config = dict(
    vocab_size=8192,
    rope_fraction=1.0,
    qk_norm=False,
    beta2=0.99,
    warmup_steps=559,
    doc_mask=True,
)
Each number is 200 + 40 x the weight over the matrix's rms, rounded and kept within 0 to 999. Layers, rows and columns count from 0.

# gate: layer 9 MLP gate, 128x64, rms 0.116, rows 87-121, columns 0-63
# up: layer 9 MLP up, 128x64, rms 0.105, rows 87-121, columns 0-63
# down: layer 9 MLP down (transposed), 128x64, rms 0.0941, rows 87-121, columns 0-63
gate87,253,176,200,194,221,159,142,180,183,238,261,171,162,143,221,178,172,157,181,195,212,191,255,206,169,160,192,261,205,225,199,152,247,216,162,198,148,184,253,103,104,181,197,230,180,162,202,163,225,230,141,170,226,243,149,195,178,188,289,185,196,206,194,159
up87,184,187,220,245,180,175,180,200,201,223,220,249,224,194,204,210,183,228,187,178,208,195,173,194,158,269,172,123,184,244,182,212,146,226,173,244,227,168,181,209,263,252,211,201,255,211,209,152,190,287,271,221,262,172,294,262,250,198,149,254,234,243,218,192
down87,165,185,218,212,196,166,186,215,157,249,195,141,182,228,172,169,249,199,228,170,194,179,282,240,161,182,180,306,251,205,170,217,165,223,177,242,173,241,242,172,223,175,181,229,172,163,232,180,207,172,105,161,189,172,248,189,241,213,219,148,215,168,211,176
gate88,296,214,213,208,185,79,193,299,175,120,246,231,230,235,249,190,186,162,190,150,210,160,198,226,196,209,177,151,269,204,238,136,214,222,238,219,220,198,203,247,198,155,175,189,148,157,122,199,192,225,166,189,278,169,215,146,214,246,134,246,161,218,171,256
up88,193,122,142,139,200,280,243,245,249,160,215,204,157,198,214,247,185,159,160,290,192,116,230,194,183,231,178,200,138,174,183,215,223,207,253,214,217,204,254,187,193,211,179,192,182,186,202,237,237,316,212,200,233,221,232,190,211,218,188,186,206,188,199,174
down88,199,137,217,233,252,157,185,260,255,257,207,222,234,220,165,172,198,259,227,207,207,160,237,223,135,196,205,195,198,228,222,152,244,142,212,199,124,204,214,140,177,230,203,206,228,266,165,207,264,139,143,200,185,256,240,260,323,181,212,225,200,151,205,207
gate89,212,140,147,242,161,211,263,190,166,270,176,222,164,222,233,210,246,274,213,207,186,288,95,234,229,249,160,193,212,216,168,197,250,120,183,167,155,275,159,172,153,224,182,143,182,195,174,238,180,137,230,245,177,266,193,198,231,204,221,242,150,222,196,219
up89,248,210,194,216,182,235,260,189,199,213,248,180,211,213,153,205,196,198,139,186,200,148,229,185,234,162,248,234,219,182,203,247,157,214,215,252,283,209,222,220,230,122,203,162,166,227,139,154,152,189,266,241,155,135,207,181,211,117,178,167,200,133,199,172
down89,150,116,202,244,187,197,204,179,142,203,165,216,226,239,189,183,242,133,253,190,163,189,228,194,152,242,173,172,236,147,200,229,168,105,161,216,193,198,193,199,201,247,217,269,192,195,256,222,205,137,223,208,250,174,212,148,267,128,212,202,161,196,231,239
gate90,205,144,142,247,247,191,236,190,228,231,234,131,174,240,128,195,184,225,195,207,187,247,245,251,171,222,232,183,146,182,195,236,227,223,159,167,209,185,166,204,157,246,298,207,267,236,214,121,235,245,227,247,268,215,249,191,279,238,211,219,199,228,180,237
up90,131,163,236,210,180,177,154,221,203,216,196,90,196,250,167,241,318,228,128,162,165,202,173,207,213,160,204,251,183,215,216,172,222,155,226,187,161,155,261,198,209,254,202,136,216,268,190,281,209,203,122,212,253,246,256,186,173,213,270,194,160,243,147,157
down90,228,215,140,199,172,228,204,226,216,185,135,217,180,189,180,134,243,193,207,250,143,180,194,236,110,154,203,256,168,233,172,188,162,179,171,146,172,279,191,190,297,159,210,183,131,280,198,190,159,233,177,195,214,179,128,206,275,241,263,105,156,135,269,216
gate91,242,149,263,247,206,142,257,170,260,194,179,210,163,192,252,189,179,199,179,238,143,169,200,182,202,199,171,197,156,141,215,234,155,207,186,179,202,210,205,161,129,216,191,208,172,216,226,182,264,210,196,192,263,174,166,215,248,295,134,228,173,153,161,152
up91,237,234,209,202,179,219,269,203,220,210,211,216,161,166,183,147,271,175,154,215,227,132,232,200,207,261,222,243,147,234,201,149,195,125,113,212,177,214,174,164,197,196,229,157,192,196,200,206,208,118,166,208,194,238,209,174,162,207,155,207,213,276,246,219
down91,218,161,202,265,249,191,181,189,311,162,266,226,195,194,214,211,184,156,196,282,234,239,180,193,222,226,160,270,207,234,207,162,213,158,213,213,194,205,196,188,189,135,173,177,219,203,167,246,190,191,243,224,220,244,223,184,221,151,202,236,205,221,287,128
gate92,168,95,159,204,200,130,240,241,224,152,220,185,213,229,174,233,206,201,207,232,206,199,220,224,163,183,103,255,180,199,187,208,199,151,217,228,229,187,129,215,212,178,131,216,115,168,185,191,229,243,227,178,294,176,190,180,170,204,171,201,173,163,149,230
up92,218,197,202,166,190,179,235,176,199,222,217,220,203,188,234,214,251,246,174,255,163,139,182,211,252,243,205,158,177,218,175,202,172,167,138,179,211,192,196,214,214,246,167,143,159,184,180,274,189,211,316,225,143,184,165,239,254,192,212,265,224,182,146,248
down92,205,236,216,198,243,223,194,247,215,229,197,143,225,217,284,230,219,172,227,224,198,110,161,245,196,219,194,184,161,160,160,182,258,199,230,251,144,212,171,129,158,215,253,220,164,181,219,194,114,239,255,220,182,254,225,214,172,169,190,192,173,229,292,146
gate93,213,267,164,247,247,195,293,177,291,224,250,240,175,158,196,172,174,223,215,214,178,190,230,186,195,135,178,177,299,263,288,233,209,262,232,220,277,125,210,172,214,225,187,192,204,233,176,152,154,117,254,132,202,236,225,241,212,274,230,209,182,220,235,212
up93,143,187,148,177,187,290,234,161,243,216,181,231,253,230,230,238,175,212,261,191,211,159,199,153,306,147,181,280,254,256,202,295,153,246,245,158,217,170,254,202,169,193,132,223,165,178,177,177,236,141,190,162,214,180,211,297,246,265,142,221,257,155,244,195
down93,69,205,169,315,171,202,191,181,267,178,176,177,234,200,270,185,186,208,205,195,237,166,188,172,232,232,183,231,220,275,234,147,204,228,251,157,160,221,169,179,261,183,182,118,166,214,141,119,151,153,165,239,276,134,194,223,157,198,255,225,204,188,175,167
gate94,220,241,246,227,201,116,237,283,238,207,274,198,231,153,243,147,206,189,164,219,186,119,201,148,187,212,215,97,193,216,223,171,238,176,277,160,201,117,260,267,158,172,250,220,177,262,174,129,142,129,177,142,180,164,149,224,253,279,196,264,177,203,160,261
up94,252,216,247,132,257,214,217,208,189,266,184,199,207,211,259,177,176,144,182,269,214,180,305,272,144,260,195,289,224,218,222,275,182,232,214,176,183,174,93,178,222,204,144,231,196,185,259,185,160,264,209,207,205,214,236,255,173,131,223,167,220,317,201,204
down94,188,197,192,234,176,211,186,181,233,221,267,217,174,298,229,202,230,184,176,149,183,180,256,172,193,179,216,219,188,124,262,311,171,129,162,98,128,131,266,147,233,228,187,203,234,265,151,209,196,183,137,216,246,219,181,248,348,182,219,223,187,155,196,233
gate95,131,195,187,202,182,213,219,182,209,242,170,126,213,207,248,205,257,214,124,157,236,201,256,205,228,239,128,203,110,255,175,262,187,185,240,164,246,165,197,165,215,159,228,196,174,182,225,194,239,240,178,211,222,206,172,112,199,190,220,61,241,245,184,195
up95,168,198,178,202,162,184,212,182,145,241,179,303,192,179,242,140,235,208,246,270,184,249,149,218,222,234,299,208,217,260,207,186,213,179,117,229,132,186,204,211,257,255,203,204,263,190,247,186,250,188,211,208,157,195,185,216,152,237,144,156,152,153,208,169
down95,222,162,136,86,225,172,217,226,221,182,291,209,174,224,165,164,208,209,216,105,233,197,205,190,180,202,182,229,143,190,208,198,286,171,169,216,201,178,178,184,195,221,176,236,243,197,124,210,273,220,268,180,239,149,279,177,231,258,233,232,209,175,258,233
gate96,196,193,217,231,259,218,173,242,231,123,222,211,160,226,192,185,194,200,226,163,246,229,201,197,213,198,153,130,282,165,208,196,246,134,194,206,112,162,192,212,179,139,206,150,166,143,151,177,231,212,247,270,200,180,192,187,286,187,235,278,230,205,187,253
up96,286,213,151,183,211,148,189,214,154,223,235,237,181,187,247,186,206,207,187,288,190,164,302,189,204,187,172,260,175,204,211,191,280,231,184,241,133,273,188,212,222,179,186,282,278,262,229,181,250,180,234,203,145,226,256,148,203,112,234,212,142,135,139,205
down96,143,199,247,108,228,139,235,156,229,182,201,198,209,212,131,105,227,161,270,179,243,157,224,144,193,255,181,222,186,220,182,181,235,254,146,203,202,256,198,111,181,212,223,191,170,235,279,210,225,221,219,196,187,215,248,244,192,168,184,305,193,235,199,217
gate97,228,223,210,144,171,196,258,163,263,252,201,237,169,199,235,225,187,236,234,241,120,173,178,271,185,172,181,221,217,277,215,151,173,221,149,197,212,135,214,173,181,273,199,223,198,139,139,226,192,203,204,174,175,173,146,254,200,235,296,182,231,194,224,168
up97,180,181,170,223,264,213,175,241,137,120,223,206,199,153,176,186,210,219,206,157,179,195,159,143,178,147,171,175,246,146,177,202,182,133,213,205,246,204,197,162,248,226,239,214,276,255,240,204,176,217,191,268,155,170,255,146,165,158,164,229,210,243,206,223
down97,248,209,227,244,168,140,157,200,174,269,227,193,203,266,233,241,222,251,190,164,246,175,222,255,243,254,214,277,302,244,192,229,224,215,224,204,258,181,223,185,174,225,188,247,202,189,213,176,177,158,238,170,226,199,256,134,259,227,217,210,161,195,201,234
gate98,250,221,278,208,122,266,192,227,160,238,242,210,244,179,199,194,137,175,236,177,218,167,138,232,266,230,244,152,263,237,257,175,159,188,196,198,181,221,305,232,215,162,216,246,171,215,261,208,127,224,179,198,193,254,264,252,218,242,306,212,84,241,232,163
up98,236,234,187,216,232,114,216,176,274,171,202,166,135,231,202,234,212,278,166,185,172,226,204,220,78,226,219,229,229,103,206,232,187,170,198,203,255,211,196,165,192,159,144,192,182,233,120,215,187,199,189,199,194,170,105,247,168,216,193,203,191,155,187,288
down98,210,160,259,180,174,272,186,265,164,246,233,282,272,206,173,163,168,204,275,148,270,168,158,200,251,192,199,160,250,217,249,133,206,191,173,186,121,172,245,218,260,230,175,213,207,178,234,188,193,250,229,207,197,222,193,231,229,133,187,242,166,238,197,145
gate99,278,205,160,265,123,118,247,180,212,220,253,168,183,206,120,190,184,211,220,162,271,195,226,168,217,265,249,123,245,199,207,206,202,213,235,191,152,225,152,228,191,233,277,164,207,185,237,218,190,171,195,187,226,251,207,132,209,248,203,239,255,95,262,199
up99,171,186,212,147,180,197,170,158,169,192,254,182,231,229,283,136,200,225,125,261,222,190,232,306,211,258,209,220,168,190,241,147,118,273,148,178,242,188,191,225,187,150,185,166,159,230,157,181,150,182,194,210,236,198,162,198,181,210,274,173,194,149,181,269
down99,136,200,145,196,131,197,169,165,247,211,158,225,210,222,181,214,146,193,104,260,169,237,226,163,294,234,253,198,209,271,237,264,216,181,167,283,194,203,158,249,190,143,272,205,141,182,269,224,269,153,190,180,206,215,154,206,212,224,216,184,187,219,146,205
gate100,239,158,181,219,183,234,237,195,313,162,170,176,184,106,139,203,188,238,245,141,151,161,206,175,210,269,140,125,136,277,167,244,199,237,167,200,174,184,165,249,167,225,180,273,242,148,196,219,222,149,193,127,232,225,245,171,233,205,215,167,191,250,240,206
up100,227,164,153,199,129,215,223,221,187,235,201,179,173,214,265,257,274,233,191,270,240,128,235,190,188,229,202,192,190,149,128,197,231,242,168,225,129,184,240,216,182,173,220,268,248,155,212,240,261,172,147,193,194,148,198,180,165,211,320,192,247,158,194,249
down100,261,202,165,221,166,266,215,199,172,193,307,203,204,194,182,292,186,222,239,153,233,207,168,277,181,102,213,160,221,240,200,120,204,249,218,195,187,249,160,223,183,166,253,172,237,151,134,179,189,222,206,174,200,148,209,114,176,166,105,238,182,215,231,195
gate101,210,102,134,224,210,202,201,258,260,170,229,80,144,181,166,242,211,175,242,167,241,263,248,282,188,192,201,174,174,245,229,197,235,187,144,159,193,169,220,148,125,295,198,240,175,250,170,211,138,168,206,176,296,172,170,283,164,208,224,232,166,266,194,240
up101,183,217,186,220,201,132,198,215,121,241,237,176,190,147,84,163,161,238,171,187,240,243,182,211,237,265,209,154,248,216,174,210,139,188,151,138,174,206,208,225,172,286,196,285,139,218,203,180,130,183,290,223,226,162,292,290,193,226,225,184,159,245,206,122
down101,213,131,160,145,167,174,199,212,254,178,222,277,194,135,234,191,162,117,242,221,228,161,201,216,135,158,210,235,180,163,229,253,259,165,132,199,226,270,195,286,170,169,115,285,259,160,166,225,268,240,134,178,180,179,217,219,314,209,180,254,181,200,173,236
gate102,196,170,210,164,224,202,220,180,239,182,227,160,192,194,199,190,234,236,191,154,235,129,202,173,235,201,155,156,187,133,201,200,248,198,130,168,158,194,251,170,217,242,262,221,200,289,213,191,221,232,288,131,254,216,181,214,186,149,208,246,166,120,221,178
up102,297,297,203,251,140,198,178,201,181,171,142,181,179,176,219,279,149,222,228,196,226,115,262,145,188,231,158,222,253,179,178,188,241,249,163,194,227,113,237,193,219,225,163,199,223,248,169,176,180,228,180,170,228,190,243,175,114,142,184,202,169,251,179,216
down102,153,192,228,331,220,202,228,168,228,150,206,207,207,215,262,162,213,190,218,213,224,205,207,272,236,139,187,275,220,240,140,236,167,171,214,234,198,214,196,253,213,93,179,251,190,167,196,182,100,202,197,210,154,235,187,123,181,231,225,92,164,220,247,190
gate103,200,172,195,242,172,165,179,253,272,229,185,180,215,169,211,189,188,186,178,136,163,157,228,272,161,177,196,205,164,184,134,275,252,219,189,193,256,277,283,184,159,200,210,229,185,199,175,186,266,159,183,104,236,180,206,193,291,237,271,163,164,182,223,218
up103,207,201,253,236,277,173,251,148,198,240,224,219,184,237,125,175,213,250,222,157,157,208,146,183,258,211,233,191,239,236,216,178,208,230,192,155,207,178,125,164,220,112,222,188,207,166,253,147,284,194,202,231,243,231,231,231,210,171,233,187,178,137,172,247
down103,230,165,166,234,146,174,180,299,196,283,191,142,237,170,159,211,214,128,248,147,242,186,215,230,176,174,167,272,215,229,263,175,268,232,180,205,207,203,187,204,123,182,117,222,176,205,245,153,199,151,180,172,238,243,186,254,196,257,236,253,191,196,189,219
gate104,223,231,172,232,220,174,287,152,202,214,301,223,248,122,212,118,125,288,216,151,190,217,150,193,195,245,153,154,271,198,236,139,242,220,215,203,169,233,184,209,175,148,228,200,232,179,255,154,137,199,250,254,238,250,261,106,208,206,203,239,210,237,219,217
up104,239,229,223,174,256,142,162,165,201,203,175,192,158,239,166,185,196,156,153,183,199,194,220,132,150,229,188,279,150,185,215,243,173,323,170,145,237,135,291,160,159,171,211,176,226,241,211,215,282,162,201,231,228,215,213,188,196,177,179,242,130,177,200,275
down104,179,146,247,248,156,187,217,213,203,195,227,196,223,219,161,148,188,172,187,206,238,192,156,224,203,230,202,208,122,216,205,171,188,181,136,155,187,168,249,115,185,224,231,140,131,173,183,191,159,142,176,248,142,317,212,243,258,146,203,152,142,141,282,180
gate105,222,193,153,229,129,193,224,157,219,242,195,128,261,249,194,157,88,235,189,157,209,273,237,281,241,199,169,152,181,161,164,182,249,274,135,197,277,184,231,174,170,170,202,266,163,224,217,168,256,212,216,180,218,189,170,180,239,238,129,190,189,213,201,191
up105,197,209,243,201,247,139,218,193,182,173,204,157,166,121,141,175,244,180,237,166,229,246,195,156,234,177,141,158,180,240,183,173,268,148,230,206,187,184,194,100,160,225,158,181,287,162,202,197,130,171,199,230,148,198,247,165,152,281,196,194,239,213,262,219
down105,191,155,198,123,197,179,227,235,303,182,206,145,184,184,232,128,236,141,168,216,171,209,186,187,187,229,194,218,146,203,237,79,185,221,218,203,159,253,152,201,201,256,201,203,148,190,167,201,205,251,164,184,213,273,196,280,299,203,258,273,202,219,231,199
gate106,246,174,206,198,147,190,253,257,213,153,199,138,254,130,276,212,238,213,175,150,155,173,208,187,198,187,230,146,183,187,180,243,194,197,191,212,227,244,195,217,151,158,265,182,221,216,202,138,143,206,160,197,267,241,221,211,223,245,148,239,246,211,229,157
up106,213,208,251,181,150,239,201,152,243,184,227,253,204,264,182,233,144,165,222,230,253,151,211,181,212,220,189,198,209,198,210,200,249,181,238,205,174,151,257,184,267,251,143,219,144,251,217,220,193,258,199,191,128,239,190,242,193,155,179,236,207,169,232,161
down106,250,210,199,221,112,232,198,244,174,217,144,209,208,171,188,233,183,241,233,200,214,201,211,182,203,155,224,264,165,247,230,275,158,159,219,215,225,187,158,145,174,228,166,234,203,213,234,226,216,215,176,160,175,180,171,158,143,194,178,249,147,163,167,252
gate107,282,190,208,234,183,142,262,179,183,179,210,149,178,185,284,211,190,234,220,284,182,134,185,268,211,212,164,203,251,184,219,177,205,223,131,206,245,148,200,212,168,168,182,168,98,223,203,179,219,236,188,229,232,153,178,271,215,230,155,220,155,185,172,250
up107,219,252,201,204,208,140,252,226,143,192,199,251,237,150,143,247,193,136,137,216,215,166,263,248,240,213,213,193,273,241,222,218,201,209,184,219,173,187,195,220,287,156,179,156,120,113,213,191,173,164,268,164,190,160,180,201,192,224,215,161,152,165,233,164
down107,208,186,196,211,193,201,213,232,242,148,168,227,148,216,258,167,245,158,194,152,183,281,156,216,172,142,196,192,166,163,236,214,202,257,173,185,228,240,169,166,221,193,179,246,258,139,209,275,251,196,204,183,175,213,129,227,154,181,268,150,226,213,251,236
gate108,221,104,203,239,202,220,182,231,227,264,308,170,181,213,260,219,252,191,138,281,172,154,191,213,194,281,227,174,195,284,183,246,228,179,257,196,156,146,223,259,93,169,222,145,172,261,103,199,249,238,186,246,218,179,233,286,221,171,315,258,150,238,113,302
up108,156,146,178,172,175,167,252,164,182,247,165,142,211,178,196,234,200,188,105,245,124,220,120,240,260,215,257,210,79,293,125,284,182,237,170,135,248,180,218,211,184,221,151,212,207,137,249,273,268,215,180,150,189,222,205,203,148,233,179,216,238,218,243,231
down108,178,148,233,199,282,196,184,181,157,176,355,187,169,191,246,133,189,209,174,270,241,156,193,192,188,296,236,162,179,257,247,226,149,171,205,158,215,114,167,250,185,230,232,184,152,250,129,173,236,223,148,238,256,177,219,175,205,167,210,173,182,236,192,230
gate109,251,187,185,253,160,282,265,148,203,192,165,140,239,161,191,215,255,200,212,165,258,157,233,211,242,250,142,161,215,204,214,165,161,145,270,210,178,90,280,110,193,169,236,157,202,240,209,193,153,251,139,175,191,197,192,218,206,221,159,199,201,135,209,197
up109,167,96,214,210,160,138,201,185,212,218,206,169,237,158,194,151,195,164,196,189,220,220,178,239,217,224,165,179,197,123,218,193,166,235,177,255,153,215,188,151,247,148,263,222,187,182,204,229,261,245,242,242,139,141,172,279,175,184,152,154,206,210,175,165
down109,192,156,202,101,224,164,175,215,206,226,174,189,158,229,167,170,286,249,193,262,178,205,245,230,139,164,272,208,182,179,220,213,169,186,153,213,203,220,221,213,197,230,168,196,238,161,314,152,236,179,217,228,209,242,160,194,191,240,183,170,287,164,188,157
gate110,197,128,197,193,129,197,207,253,216,192,237,223,236,190,214,196,225,180,210,246,139,203,215,210,215,229,245,193,177,221,177,239,220,184,222,152,164,169,235,169,204,302,201,209,209,184,202,176,307,149,162,232,272,206,176,214,204,175,286,164,111,179,170,218
up110,221,198,206,184,117,211,66,246,167,191,156,246,221,279,219,313,221,241,249,210,224,185,155,149,213,211,203,188,211,180,268,229,239,142,274,182,163,199,228,202,187,222,178,129,195,219,202,232,199,152,252,206,206,139,233,193,219,252,184,142,208,221,186,162
down110,159,201,212,193,211,184,207,258,256,178,154,180,175,224,166,192,252,183,220,190,181,215,203,252,204,249,173,208,178,133,142,187,208,111,184,262,190,186,167,225,282,217,220,257,234,145,227,152,226,222,201,238,211,211,175,190,257,123,180,159,182,158,312,202
gate111,172,211,139,255,204,174,238,94,199,96,213,193,231,202,158,200,218,256,162,138,218,188,210,161,225,169,162,213,208,175,244,199,259,133,207,196,135,209,259,175,178,159,231,179,164,209,266,168,207,231,182,130,130,211,210,187,202,196,226,259,227,157,201,209
up111,203,209,155,222,288,169,171,190,269,212,160,215,194,240,229,279,155,281,199,210,191,206,132,233,137,149,296,205,156,166,224,191,139,277,134,184,181,223,236,222,130,154,222,158,165,215,209,175,274,227,219,122,195,205,261,182,138,165,162,177,217,201,244,150
down111,210,232,176,108,168,240,145,218,106,217,164,203,152,189,227,194,243,210,237,170,216,196,181,247,197,298,206,283,229,189,227,247,205,194,235,231,190,205,121,159,202,253,174,236,162,189,177,204,165,230,291,165,234,192,213,259,276,201,99,219,218,198,90,185
gate112,249,193,247,151,252,163,191,217,220,232,203,268,249,169,230,135,145,149,209,153,126,162,233,182,186,173,175,183,230,156,195,186,209,180,223,200,172,239,169,171,135,179,195,186,184,202,157,234,179,188,141,159,180,201,241,185,290,236,201,224,208,236,224,172
up112,151,267,163,214,208,229,262,239,225,217,107,204,214,175,175,188,139,181,218,173,194,173,238,202,142,307,279,210,164,159,183,242,148,177,182,198,172,188,198,225,156,224,166,232,151,128,191,202,158,198,193,153,212,223,217,180,116,171,178,180,196,175,209,214
down112,178,205,232,320,180,143,206,200,158,204,163,165,184,182,232,143,227,194,190,136,213,214,212,223,232,229,171,183,161,215,177,318,200,196,214,239,213,181,185,191,240,219,198,189,224,180,239,202,214,204,197,257,197,205,212,215,149,179,169,63,214,207,236,218
gate113,189,209,251,237,176,220,174,246,238,278,157,191,258,203,218,154,236,272,194,223,110,231,211,241,307,241,207,171,220,215,190,239,263,260,219,123,266,203,140,197,195,141,247,197,110,211,205,220,225,109,205,211,175,218,188,198,201,250,156,181,199,255,241,184
up113,157,131,208,225,113,205,191,198,243,254,181,146,195,178,211,212,163,153,236,224,193,260,262,229,232,176,264,177,145,133,204,208,254,274,265,200,234,228,248,222,196,222,213,194,205,250,226,206,199,168,137,213,170,269,239,196,191,157,266,213,153,213,239,230
down113,224,300,203,181,173,191,183,229,202,190,283,286,227,214,188,236,163,205,243,162,180,165,209,151,142,192,140,157,233,148,201,158,171,202,206,215,250,138,177,191,200,234,166,252,168,136,174,241,224,238,224,189,217,244,238,231,186,177,109,227,191,135,200,188
gate114,226,193,242,213,196,199,255,218,200,189,215,149,209,144,205,192,160,123,166,160,201,183,174,160,201,202,219,179,159,134,217,218,175,158,318,107,254,157,278,187,108,235,246,173,223,182,181,170,187,107,249,128,272,264,188,188,254,183,242,246,179,213,244,209
up114,237,266,217,200,157,117,275,247,256,215,287,198,244,196,239,162,163,250,194,274,248,178,202,180,182,218,203,222,235,228,183,208,175,215,216,150,185,219,221,285,240,118,219,246,245,297,138,145,192,236,224,181,196,175,257,129,190,189,159,208,159,199,152,264
down114,152,202,264,246,215,171,204,205,206,196,238,136,151,221,171,254,173,157,218,272,224,237,169,125,203,235,218,197,164,117,200,259,194,213,168,217,218,288,246,175,214,239,248,238,252,161,179,244,276,232,189,114,238,192,182,256,238,219,271,169,162,251,170,196
gate115,217,188,195,202,200,223,185,181,264,265,153,182,234,167,160,213,223,229,203,191,243,212,167,227,215,201,188,184,261,178,248,203,273,180,256,169,160,131,184,120,175,250,267,220,135,144,223,163,190,218,250,207,286,247,196,197,142,209,166,133,175,265,200,242
up115,227,218,206,218,212,156,204,260,104,228,190,139,173,215,191,164,241,202,172,146,227,179,164,193,201,160,245,214,214,198,168,190,159,153,181,187,211,233,176,207,236,174,184,165,251,184,208,212,246,130,133,114,195,137,204,178,156,250,180,235,204,127,241,229
down115,252,205,167,257,206,157,140,188,212,176,259,201,173,157,196,212,186,211,186,137,226,186,143,212,220,166,239,234,227,174,165,284,266,156,193,188,212,244,226,197,214,229,196,156,180,163,178,235,152,203,243,215,192,183,224,160,335,232,134,241,187,231,160,221
gate116,253,160,217,283,135,205,188,203,258,280,308,173,153,199,202,223,188,266,246,236,168,184,154,123,213,257,212,156,203,194,204,189,256,169,262,149,230,216,233,189,223,183,203,189,148,244,161,65,178,202,214,149,142,150,274,177,217,226,230,194,211,296,169,177
up116,159,223,239,205,205,169,267,260,183,229,181,215,250,237,241,172,246,209,138,190,130,219,189,290,213,139,265,191,221,327,222,178,210,249,235,204,261,193,120,215,245,171,201,179,254,200,197,260,155,176,229,259,267,208,191,135,215,160,217,180,145,142,215,282
down116,200,121,153,189,201,96,225,197,213,221,259,216,212,230,218,174,254,185,195,195,126,169,101,255,221,214,195,117,224,241,146,191,272,179,154,119,237,151,240,192,179,164,277,235,285,209,221,189,161,155,193,168,213,280,266,252,241,176,189,213,260,165,220,194
gate117,186,256,234,257,168,101,161,201,170,253,175,204,163,198,272,215,209,151,204,141,150,174,182,194,199,188,146,144,261,186,232,240,232,188,210,177,267,212,207,64,212,243,173,231,158,232,215,250,265,181,193,158,225,227,195,201,243,259,177,215,257,214,191,215
up117,176,218,174,154,211,162,210,158,198,242,140,187,204,240,217,121,193,236,206,221,81,212,167,205,244,158,186,239,146,143,144,217,260,169,111,176,255,184,189,162,170,242,172,155,214,245,149,232,266,256,233,136,213,202,185,199,199,251,216,260,206,172,199,170
down117,262,207,167,204,253,211,236,169,203,230,213,253,192,184,164,189,218,220,229,230,250,224,219,227,205,151,238,259,159,173,165,150,152,222,163,270,61,135,201,226,192,162,212,225,176,266,232,194,160,276,215,157,198,174,192,201,117,169,208,261,210,189,263,191
gate118,221,246,244,249,196,182,272,211,291,185,265,226,186,171,184,214,124,198,207,121,236,162,186,193,172,216,202,151,225,227,250,208,167,267,238,206,219,216,172,161,171,143,213,193,190,149,112,123,137,184,192,232,218,197,136,131,285,319,307,180,140,205,168,196
up118,243,173,220,182,188,223,228,167,173,168,214,219,210,237,203,244,178,219,203,325,153,161,221,223,147,183,137,125,145,201,139,254,190,199,231,171,213,175,206,189,246,219,181,304,209,320,248,201,177,237,93,154,225,208,286,239,188,165,125,202,292,226,134,204
down118,209,181,181,301,171,200,164,254,192,234,152,170,201,195,186,208,192,238,161,143,175,237,215,290,229,184,163,220,133,274,171,197,222,145,200,234,236,236,159,135,197,184,224,233,208,357,276,214,219,207,202,235,261,251,231,251,202,121,204,266,197,233,207,228
gate119,271,173,219,177,172,182,163,209,239,213,232,213,234,225,220,213,281,214,204,202,190,180,241,239,264,174,186,217,216,136,164,222,269,180,189,134,297,226,238,140,207,178,218,232,190,185,173,237,167,201,169,196,157,240,142,283,259,215,139,236,157,160,240,177
up119,221,210,277,191,201,204,188,220,194,252,311,153,167,181,234,175,252,231,303,204,232,254,211,213,143,237,194,156,251,239,176,171,189,226,226,136,192,186,206,223,166,258,226,219,244,249,154,189,193,259,202,208,247,289,193,249,186,208,188,219,199,177,203,219
down119,166,161,134,218,174,199,256,177,199,230,154,187,150,208,145,276,170,241,174,201,214,254,148,159,153,215,247,228,231,257,217,166,170,245,175,293,216,264,210,195,227,202,184,153,241,149,161,268,165,228,159,166,213,221,148,206,272,172,158,244,205,174,177,184
gate120,242,226,216,228,143,211,136,260,165,172,220,167,235,187,168,178,143,261,163,154,245,215,188,306,183,126,222,169,236,182,225,197,162,140,220,212,183,231,251,197,189,200,194,205,142,148,169,205,174,174,247,217,187,201,200,142,234,237,193,189,226,201,265,220
up120,207,262,197,195,204,196,122,192,175,170,210,189,199,268,186,240,200,274,246,176,219,231,256,206,165,116,225,221,189,208,239,186,263,169,137,237,128,288,128,176,157,169,296,217,192,195,176,173,209,205,198,137,207,156,155,167,219,248,150,191,172,161,184,236
down120,167,241,196,205,114,203,195,173,213,230,213,192,159,231,251,130,195,169,164,267,167,186,213,251,220,258,234,227,176,182,240,243,196,226,274,177,209,219,202,283,180,242,163,249,222,150,183,175,192,210,139,179,150,133,196,223,120,143,226,166,224,219,159,220
gate121,270,168,237,237,220,213,141,196,195,227,221,224,247,229,215,152,189,194,176,219,128,206,144,251,217,198,190,137,176,208,236,196,110,144,253,210,204,176,288,189,196,142,193,150,199,173,176,239,136,222,209,244,150,205,205,228,221,130,172,225,159,163,171,248
up121,251,166,181,204,253,162,203,156,200,194,141,211,141,195,182,140,216,179,195,254,122,283,182,195,183,183,223,141,302,192,284,172,231,186,165,189,203,219,201,140,219,246,307,237,179,194,184,231,206,136,164,189,183,207,218,207,142,242,173,161,246,205,242,190
down121,156,231,174,262,171,242,242,229,170,234,195,223,173,226,293,170,215,238,220,170,236,218,175,316,171,214,211,235,256,174,247,269,195,232,171,187,155,175,205,237,217,174,225,234,231,140,212,212,110,214,189,156,180,228,150,163,174,215,112,164,248,133,214,184